Weights of a small GPT-style language model, trained from scratch on English Wikipedia.
Training: 88M tokens, 5837 steps.
Each number is 128 + 24 x the weight over its row's rms, rounded and kept within 0 to 255. Layers, rows and columns count from 0. Numbers have three digits each. The size before them is the row's rms in percent of the matrix's.

# layer 7 MLP down, 64x192, rms 0.189, rows 0-63, columns 144-191
110:117116108105130144165167151133111129126144100113071138133177106146122144143133097093108107155134091166135132123108096115145179133140139079164094
097:138115160173148139117092125133135125125128115085125094123137134101143159105115115145107093159128120115082108123097130101110110109108174114120139
105:136124127138126137092131122144120166110126135105156108130122176131147079142142115128122141086105131101121101127093156141122109094144146137152112
088:181100126122138122143113091105120148159158157138142119137136108083108125150098065132102110110142137149160125134146124126112130125115160158151140
096:104093125158129134140165119142063129122119137131108115103128117130099106136142127086134131161135139151106107093119094115082122148155102153147153
100:147152103111191120133126138133087090120113095149154114118125139142112098185167107117140121138131126148147119157074144139153165116163152135104150
099:149116162130120149112108146089120068119150108095121167117119117098133139175121167108149103111179119174129182113147105129091145136154148124146139
091:158149101127144126139167081132132199144128075142103112124173158172124108144141154140138117143138152173137097122101084117117111120138141142141186
104:085139098164166088089123125146130155143172150110099146123168130115124118114119146114104141164105124175133123096136138162171142117138131078109130
096:135099132131146129180118130120128159137125110117108151158149117140114158116119134097130106102114120135117132116167121167151089167064118153152148
090:176086090113166129103155138093109073093087143076163119144176106107170140121133137151141114123157146128128144134117136117137178140159082109151082
092:128090102114167143155101139095121196167105154112112109103115120166118147139078149151161109161183118106168146158133147074138103148120114120136123
108:132136115158130162097074136155119102136163144155127157139132134102095094112097153168141135125107097172146167123146139164140131149115088111092127
090:166189085149108108117180104139114193147102148121160117108136116119133118116079116122098127128126163121123140134152089155141129124139148126144133
097:138114157126168150114162136110111121143161128144117151207172135119105144097128111107118117097156117120086110145103137114098097118135129111134111
097:117112121136139104143130153129163116105151101135143109111091085165167184144153106139134075144121097145136124163125120149156132183150138144168105
099:151096136118064162133149147129129172105142143109143126129150168113112149100190107129166154133135161137137115152165127109133084143101140146148130
105:158125123157136123119124165128090131148094086142124137152138104116132093124162122153129181117119072146127113104072156161127118122165136141108086
093:156154086114110147112126152152131124162113136122126099126159155181144130135141119135094127102137114084088155123117082096140148117147121156150128
093:164126190163132112114162147146147089114149206083102115122152130129129102159139106129128130167115144169130144164134100137128139140150140139124149
093:123092136152101149100145130134180125147106111123185117093121126115174152156112145114172167158130130145143121091142145142113132131103130151090102
103:179180137136138119127115134057130125106136112094147110144133160118146128102110161128069143118125125123116097122114122137159103150093099135122119
095:130111150152132135117122140127143131099144120095151128120108110123119145172129133121163091161139127126172133146170146120157159088117079154119105
103:088139130154117119191102117092095114122137144183163155096170109141094101136112142150119149098147103104142115139109144139139151127102148139114073
099:149104059144082123115153141132128115127099116180118146106185099152125068141080137139157143112105145086102118154132107130076106094133131132134134
105:102161088129145154132130134165134118137095130140152159095171152138153145157133127125170123179155102160127110110096123085150153140114136120134144
092:090132144179130115136153181120102109132139074120126156112131127130118138169120188122083115095135107146103088076163142159134132138101088118143118
145:110089158171151122160070143146122106138149100149164156131124117118154097139147115092163099143127074161179097109125114103109144185116109139095140
099:118130129150115174145126096112111123191130141140097142098119091148161151116140112136104092137181134059100152124154140085113134148172121123095151
099:175136131137107127115140113149157124145138142147115093152149113086128122137149106124145104127110143132126133135092147143191157126160125128081109
099:130125139113137087110112127106102138118141106110127123086099132092123132162160136080157157149143076134110104135163110130086125136091133176113115
095:052100135103135127072132126121125150125151116123134123126129114114111102133126181160143125150168074162172134136140165110128124118143160117178100
095:123105106133181172105128167102118151169093140103118156137132163128100102167174127128146124119139116135122157171109190098124153128131141096125132
098:150117134134107108137097116092140161077124118108162120148160077130083156156122109166129084154142123140121142136154129124125109121117142146098166
099:094100088138109132100136124168147154156162148122117148100097120133141146150098143150154158164101107081121097105117091141154124160108120149118113
152:133140103097123149140148136125120150140109106133118102109139185097096152142128123153146145134133107133097143153141172129133106108105138100133122
099:141139124111112173144117154133115117081162173118147094097163110134112137106103116154122149090107187127157141131159159095153125125102106171125094
094:111141143122109134130158143103143132127132134120107144158119125128155106121107154121100112099127073104165131073153161116147172120138169095112113
103:137151122145111168085142135117110137119126149127170103130093126168154139097089105092124170153116115123143138130155135113128131124143116135129076
109:111127094136159127093113125088120091170134126160125179104113149113097114145087155106142140168105134154123127140116121124118139124104137154117082
104:096143090140116134143130162122145149107128158157099146083143120127075150082125117113156090140075144132098146116105099156087078121103093144126078
095:159136133132158186144144105103078079135142157134094115110149150104128085165146150113129126118141151155084128102129105129151120136157140152144144
088:101126147138137082087112115123141120144122130083076123150085134101119134152133090161138127130100145123138115143086139122113160060154146084143110
097:131127111102149160112105159167128100096125124117112121166158126132156071152126115158116138152138093144113171090101181121119109124129133082162113
091:121115127119112138122123130174114154206144145102118116095134163163104185140119147120141088133142108137160111132155145084140118119102113131106134
101:131157143120127166142111125118142105096141117136153147121109149157132141129140116151070119142145122113143113121109149133132107111109147096098133
095:083108122131087137137122142133131138125140156145108147155127062127128102124122163127124099168139086115167124093153143119145108122116120085115105
094:171141100160159129167129118125146114127111106121142091161120150109112076141111094123140133120098148116122135167142139167142189129119170130120089
099:145107121156149144129121134105157115142159131156171129121134135116096145109107100108152107148143097143156138107123175105073161110149118172114113
092:134131097149134108165147147139102120109145145169124094147137108170083142154135141141158131106156148128167138152098149109146131103181120108132117
106:111138139167131107144115118137127148146143072121115082173152151142123127118106107152136107122164124087144075121117090127123108086124154121154112
107:112147129153108140156143092092125121091117120131117086068092177089094094163098158125140156131119136173121171142115129105092121111156106111071132
097:148131103163117115124102183138109132174138124151132153123133111103146135131151179128086121077121098120143090113155121080176129112135152147145137
096:098120091104124100110127072196072159096140124134102109124095096102124153076141121105133135172123132132147130143138125148076110102118158136093133
095:157127117084113128148097125081110163110072146096124128097152106125149129094144134157141080142123146111147145105132124126100148152083102143159124
097:147161112136105081095124177142133141140109110147132119157171131140107140114160172144151100132147121143141151098167115098151111118153156119079148
102:120161156111164148130159126137161129160173107162166143111113132125161143137134124089131156139149095139178125146098091143158149116151116153136114
128:137129158121128136155138097089139116133169148060073133168130119112106119073087106135161140102114124117141140118112117146112153154156140116154148
088:177110147101118084090092159128127118121164084149126135141163154101125123151125150152139103114130117109122084137131127127134173129124186146100085
089:129134131088090147179099144128176114108181120118152159148104148133118136083107148117155136107095102101141199138148148153130151131161175158130074
097:135089139136158114120151167157113126163110128130146118123121106155147165135146096150119164089134125114097112121127136132150094125112129079114089
088:154155137126074111120155139134177146114170164139121162130128127127144124095127152146121131123162136124113109161121125146114125166142100156164145
099:119106103149123148100108148105133133100126114118137155122119140116143112148130136145131135114157090082147096075086154107124153119116068137173110
091:113134168104107188115130125128117149107115134133105100099127106155134109115127127122094127135124139130080148140109126084149122168151112150147120